{"num_hidden_layers": 13, "vocab_size": 3257, "init": "normal", "init_std_up": 0.025, "weight_decay": 0.2, "max_grad_norm": 0.5, "schedule": "wsd", "final_lr_fraction": 0.0, "max_seq_len": 512}
Each number is 500 + 50 x the weight over its row's rms, rounded and kept within 0 to 999. Layers, rows and columns count from 0. Numbers have three digits each. The size before them is the row's rms in percent of the matrix's.

# q: layer 6 attention query, 256x256, rms 0.0934, rows 59-63,123-127,187-191,250-255, columns 192-255
# k: layer 6 attention key, 64x256, rms 0.0903, rows 58-63, columns 192-255
# v: layer 6 attention value, 64x256, rms 0.0864, rows 0-13, columns 192-255
# o: layer 6 attention output (transposed), 256x256, rms 0.106, rows 0-12,64-76,128-140,192-204, columns 192-255
q250 091:439445536451591575424559541494641431476478568393476599552526444507439493445507524514490512487442499490434474417451485400533479485571551508481574521362500417536435460436469560460485499508521511
k58 094:529470387463516485465508528468458441580595495615509509379458621440474541527514495493585452466457466405413424608503465466484539485457456557493536619584468430470488590516497489527589571510524485
q59 099:411484437526545466484592442548456537387488458567495557446446488508477428508611392485449507575538429487489479437557531516496495501467508444580456473448497428582489524519522471514529460602571432
q123 097:485476519523541443530535497407450556541485463509534519546461517513478423464466509568544486402569497499550529513460408338487626393477411593514570480606567463436508524449557447385557604436498630
q187 094:540547502524429395495480487409480518514446480557496527526542512438503426571502514528456512518469502470480529542597532535486435594577477529418572587533546485525491512394445534506550495575531546
q251 100:494485615608547484497508391513468523547474432555526454596487455443484514496544537543501482521446490494512443538512469555468491507629485467430460535511532475510468527483468538469529486552518657
k59 090:524551482472407549504524488534635448468493571562574390509469512520544520447613498475502438510588382542425440458468571582491484536414546513547424465417508448525524541563507426511556509500509406
q60 106:461559447479448483449551407433511486407583497526560464548535501554476463504450520481457408575433481471495480517487511363607559513461560515500505563576482469475505518506503505491551520524483487
q124 099:534528554446561423441579532449418515460521420440484597537455502548420442488456528636484597496411504442446439457504406554467504566487418492544535448494598529544532450528522468511525492551468516
q188 111:444562588492482421534471479545495515558454534512517475495537504503483512512509446419568439524578416486520525512531382476589447457531473464428513493542486430525539566459419532579543457574483522
q252 091:496512571531508503458430415485522523524558464495472504573529502517484561527507469482446404452632525576549467538475562535406441478529526467526439441533476507476463590526532556570617497497490525
k60 099:481515522469487535592464576554514465492537558491576533513537580479576500573518520524505531556380474434524450547486510484488540495530442483607505533459451520494517621430530549478472499496582517
q61 105:473494468415625517540558535401509506448474446503518542490460548528570514473507514515492498453457452496500395495504577509515461421526598453512475541567600453522443558507472494540537453477470480
q125 096:498557501572430480381535561535451511568452461510487512581491505472414456589502484480488520515533431414526531542467624488413501560531513452468562469433542509544525461477496536494520509493536615
q189 096:526432514457547490492471492646497511553529465577409535555516495499496453480501628467555449518472514476513447526501522531432443441490471496579411546496469490503595445487491496491512460480461569
q253 085:532386477408514523620494405487446515451614596523503484606440527499539523409583567563452598512550481490478500505431501547517536496542440484438512471506435522417533466493505518498510430435525438
k61 093:462493473546498476479503594505500454495607529514598586507522529538507496518421487383501509457543490475512526472496465505511535449504546478519420451536480542608534460585489580467450448566431485
q62 097:550415383458508481471529504532538517467461507474491535535421476533539471501371605566380450492567512499527466492477451537432544598583496518428475574374492513449493493476463530588576512521453527
q126 096:497533618494517507458444477522533493476583445520505574495481520448513479507610516494518429584494541443516476532567465487493546543517494570509543435460484621523428527542428574558541463538514521
q190 100:530458466439474436502425462549509483474538539469469466534486426518479498440431409473384446525511486522460510580512505589488544593503523600377420449543379399460592481455528404503465601467427541
q254 089:528394466533402533479511551499476562540594477545531569438558549362596472545573517536464554530539533498488413410507457541376460498525491411569544573437536500579527474469482534502489470420465499
k62 094:510434459495432439571582557434549468564481489540504433594481443604550555650554481528494534451542485444493508520399455371553469501445414503518450442580458496564472468467438517483585534495450566
q63 106:439383491457489495516472497564444454569434601483499457577451478489481468501565451520545470537445514508554550560509546499488561492630560539563645566482516601560554530512465498499466503414448470
q127 094:476475581480492524473467461429455444430533466530441466421502478536456399532522595431462550519501508508404485558496461436472514544487490496488428519444444457502484462519558498504555491590529532
q191 096:557492586586522527451657475495433536486465489505494473548440456519536502543531536501593467452483602491457493535529439518441443495488542526526433504525578562555520576509583461406493502457526432
q255 092:450545573505494486555519469554445472589493476551513572537473500539532535437555512436515434466430418461424497389554490524472554445422478519485454517473508386538462559425549488528509421540558505
k63 097:449521466475605543542472487549576410404514537489516507434500526384548466477511548483488426511526514487447460515444468429485495540468497494490514526480519544506567423464451463558425400514492487
v0 092:520508446354460479492544463498477454456541498456513425539535514516450509533444481538561505444476488482435545549489463485463621500513473429438559481472495398467446561486535418531500389527469536
o0 102:471407552502446440498561524497507456555412563525449521524529575510470414625451414500470517493567553562484570574514512487459490640513482519536404515535494476447540555453410606520463596524525465
o64 103:496578527508438504501488497446442511514545479447457515476590561524495602448497546534520481556459480477565476457509482450466523485547540513500522486466531551421468533520515444501436511538427483
o128 108:624492445448537546467428486621456547531551484484509455607531547462550449425509460518562477448523484516488502556510414565518463552461501522463517457576526431596496503525528484429529445602626549
o192 103:531506385465421469536520444584617525480534474565549503548451402515554427547479537471449493467383501479454501417539546445523439446531519494498600445519457451468490404488432490535565438506415474
v1 098:499527455559556428567477481445467536512541456546491410583492460439543501480560543549463449480508434454432548424601499526501490513457644431505448589415535483540558488491563492471504404477445631
o1 094:463497582506483536435461535556545465513479425445512505510438520471502542502421510548451529582465397582602534564527541387402409425503596563545516478498590532557430477557548456545545578558534452
o65 113:421477414494482488595509486537581457519457611439455416554541627591508493486654476526463492462522533430455476493522495560436560503546521475606417472553409475531500468504376562472477444518459555
o129 108:534538443500474433533468434619480589537491471539500537541527458459478491504462597532553517472480461566416542418574399501566396602415489487505513588568421491454548489458487482530473515524490471
o193 094:542509453514521514519455503427492444560476531580552424499526438516536436583517415514521389572559484507530539514516425483530563554447543478451480506392473482526499505528590594496513538481509458
v2 095:501564487504568538479438429498484531505470559562490503568482435553428478565529564579487462433423526480540577533564560521495592568477406514568447479512392540548589448536554486540427476437498481
o2 091:482528484504476597528512487458407484402396450436537566512533511433531485514487550548482453515476549442503508503451534528521395436463503574482445486461478441460493479539451507443413483421554521
o66 105:531637443513525558572551597454503536467547471494521505511568437481543445544467394553487532545450478424542502473584449463521499526591477540536549577508487583488460445584493396526486521451560505
o130 107:406510573554490519544461454424443459572464474476598427466540496539430469452510480450527396406512495517517479486478548462564561516485438559447533455469517470538452511454491494608499534496499486
o194 087:484453504506511473431451554526601472432586549432480528530462466472474498545529529580587579406509490511584466504515442558519522483418576478446515530460581480547510544402498550529520464496447418
v3 104:464576496498473516543496500493585479484494541589464502483475479487475498613431411543445445528554418453421456413566483512504592582560481514523506359468491526480424471481478518525502459481506516
o3 093:535528498487447573514488444458468507552559403457507474425493516485420595419518512555533509500552516497495419460394521515398504545537440494538383541507507433575518555529480444499453481531433557
o67 106:503555519488518468452508465482562400528419542522440540454450413486464465516426467377615654442464475458436515526490542408561485427602512476510565512460501487513469424447577596463470455426539443
o131 103:459483491525512538470549539467577471454473489453520441502524435452489518467456495463531491533452414502456463525602535399505573490425543562444594428471528531462412474463408513474562490514454544
o195 106:455439548617460568629549519472484459512451530496500518491452507592515558569499487445496453502532497463486470484460477615543543592429500468591466502532439568505453516479539482475564557534519456
v4 104:539558513487514529549514509541456496476495360612498498438502526529567472420505540458547506502485401482494377488554493558387478517506472478494502558498533497611467487502574529467481492560501466
o4 099:525518469446498507502542449445504506413507563516549513573463490469490476449501554495533467564464494458532496491478584482466451462563525488479451499610516488576601486535456439515594452388518557
o68 103:485557656520458545569514531510505449501570475467598533530476519464525421521442398553472558607539475518545537467478545505459517494454466577549493554440552544523432546614458452545533440357422581
o132 111:520439480512481553436495495511546544509515418509493549502428562506518549498552547418498525424556518513452520622579406549499456505475407432541571469459471546454496455475474554524466521482458501
o196 084:539482513517510459495456530538521482531605455442483460541482451473511512492499454498537436540534475545535536549492497442450489518437529496428533483505478442419536507505550479530429523438615517
v5 108:596483519499444497492551515446491480543395558498587496537474449463510490525486436481524530518526439489480565478492541555483655552439428513563507501422439509536555475506433509476562559466442526
o5 095:539465435454573490359432544529475611530506493501429472477460536509486498524519425533534488572440497478507467541498376549491599509560413415478540534473491492625521491539487495499428470536516573
o69 109:467540653450448530626453489453562543532495442560579517521602555561524532591394539538498427473510465415483517544529506483563512531490534521448527416479503487451480444398535584505590494498437485
o133 109:521465466521497470478513534475459488559510507402509499478461461520571557453510507435546497474450459470453403488472524548530480474482459506560404536503468576423486487585517500454468542516491570
o197 089:499540518439482430568510434575572541542460526523559491484547524545441411611507572558457577502563447535541543451542580527490576522489525505538417467436436436509509510432483510536503548553499519
v6 106:498543496577440474633517489527533456577489476438567456522459475533501554494529482589449549466472560523547518543486545515447559468642542483516648430540414471494474458511522539533546537457558449
o6 101:493440422512464423416543481444428491482576420505463621506427479438524500532587413588496447471486470577433527502457539485518445537516427523451481481551523473535473441610484443478399507414590590
o70 107:519545624537528506562470524546516383411473496424514409513508392545496504378484484609534514534520478480507566533540485424493432520471596526453502482539545533594505535476535486561496512506526443
o134 109:547544535510581480508595462506536556484633514460534478434652563463504484466516504564404546497495510512571493462507495558570549425493644409510503522465428443423450449537490507525511537489523405
o198 094:536514464609461541507550552555506461549362510555564525496417546533444584496484500505528461434539517484526362473548504503389508470479400536535534534486445484501530432431484537449490482464521478
v7 099:467473543588507508580459387518567549475444562491558452593483555471545502499399691475471555504418548418563550420496519496453486565455471538517504457577450446501389531478518505485472555511536536
o7 101:490601509489513422444509472470459505444483572538552564514509475548510464513528553420542540537398627430457532461421581508530519520575533491551486456567469566477611546474419523445549423391560527
o71 105:419443432508494551449514445453478496425492471364466454493520483442448434572500550496491409448517466474596439557473414574513529461547395482584537523581560531493418436458510444377450423532415502
o135 109:495508587489509476421484469489502468435440503460466460566510526426490519465478476590514534539509483471559537476464579461461474456474512503457592439541482450454432504480526536576508598567585490
o199 084:609459556513510525553524536586534480541413510564595537482423447573524542481544500495517479493408423443533436500509505419505533554488471537477426533498544437467504458460520594559517486501573540
v8 102:483517520519468388536502562410511554568445358563445520575459503453526464519504616507488506476525550405527460481579501507466555434514446426633620486500470525517438498496419541492530511502483456
o8 090:550459463555504552510524509534458485453535443499530458422560503440534495456493561526504396539450539565526476521535499494512542413476371490436557531519403521439569610514535452507457545475490597
o72 100:425565531447488567479550528530585526522653429542477460498435482461506466559541502570460453511455568476495438456481497514506551580530526529531493581465458500575462604504485541436490528503516551
o136 111:426479489436484488507427515432569531452431477504523393543479520480503395535429509456528541574436497487497549609501477434515582531499584549577591518497402506494482487550599519521520532484421501
o200 090:483517464511455489521443487455450535453490503570529571574493578529577538439489471500491508458477497526424444471527466424498460554456567489487480521450565436551439419517486501502508524502621446
v9 097:502497499526512459449533528498556421476482421452447509494480523418482464568570570473490549516548493488570465501524444534488516600584524552494526580537514504494507564538550542350517496495512397
o9 093:469503619468539578514430497429477559539429473482620558433496543489525431459543490467529546514583394439579456443582436372493544503520580522518526472443543466515428486420529524544476570482493486
o73 106:476564487519460501446476524553454525477475451464473462447603510500485595483514455452442521511368564519405509529600554567430482395431491479528538540505484522589389474537430519456480438442483520
o137 109:451521469526475508503533516432509517443505564535497357501433501528534479485553498442607512513457562521506569502496435530571497572608474457454444571556458472539611516494522453517591528564492483
o201 092:470634513567511512528493422545494489467495482469475434566396447431573398410522566505470480461532501428584486484502476523407543469489474578477460521510530517492555550414574443513457480505586437
v10 098:450513423560516500478568560518523566497438495516597489545527542576495449535635503533457444600458468486588484464407511479521556490536485569531436621522420512650447450538545553490502510533532549
o10 087:475508543546493462536524547458447510477538485474437530475580420522477546566471617524421484532472498457486459463444520590450535487505544465599503536502471538557475498532572538515454501460484514
o74 100:436549547435510525514470472476477466376426551514455484524658495562401476486546429487495469419465530464444532560463491437470587429460474560442468551462482544520547486465530404601539553556503481
o138 109:534564387567529529548515504605489496483498513621543501489376493529531539436470394598493478508496377520541408462519550439505581485431424527463442626456516485499487500497524419540521501475514458
o202 097:513438528493519422533509474559574575587637523516501502527508490464561430483572462450567629603521496516496537514468505596524522539549458587493533469511455483543516540555435454428557513537517451
v11 095:457591499538474429496446480550494490478534566506500396545556567467462513592506424480399452474511457518528569527503566486503463545432537512491599513564579519558492525572494541456417533418505569
o11 098:500573508502455498491600518388546459535520541565511499417509511551547549550504441419522573478512512561446536454522550564493529506526413584559461519510607519492564409522490577529564447505427419
o75 100:534520528535472591496520496451514551432517470408514419501474521487506396477490450607476484499461504485483417443457514515475461570438567461481485459463454524583505595441467505505422517469532557
o139 110:499483466481561548511466492587545516498582520468469540556550585606452454577549498506488419479475490410511480582510473488565490449454542510407505498516456484488524536485588580637422562429545482
o203 094:495507467500559465432518488481475526479482465549497441464490465469494598428437557411476540563511518508577462637454513483454493548420511479473601462500541492461479518515557533372414487542411506
v12 094:510528592442513580552525462477518544513426508494538436548556474499537495543498551354498509520534487518478456495518455424582493440531587556444546550463515508558514516424515423455581465491499517
o12 097:543534525460555491588520514443534467604559638467530487499411388476585472555529497517477471485541463516465478532402486531518415599495443478546504488544567468450464576509546481535473487494401512
o76 106:488555442447434577536522491432540488410488489480548502559514448492476578424487535615475453495532372517579514456463572499530476483457526552590494523403479438506659449546566490505594527550577531
o140 109:498436566500581492438377504579622440511350477449476505459546555594469457520516454507535531451510569518445418534593473560539443476409471464479458478465395517497450547480504493389503498463499552
o204 092:446577537553568496548442510491497524526510552590572464507481487459476475538513488461449477600495496475503502465570410466431536456479541451481487534498487594514498428522495533449473543510493419
v13 103:504507500571455454494481429498399582557486552493541403526607446415586560466621434552518558510550447466511518419504479502438568488551498496614498488447415472490460512512588487503538481515524577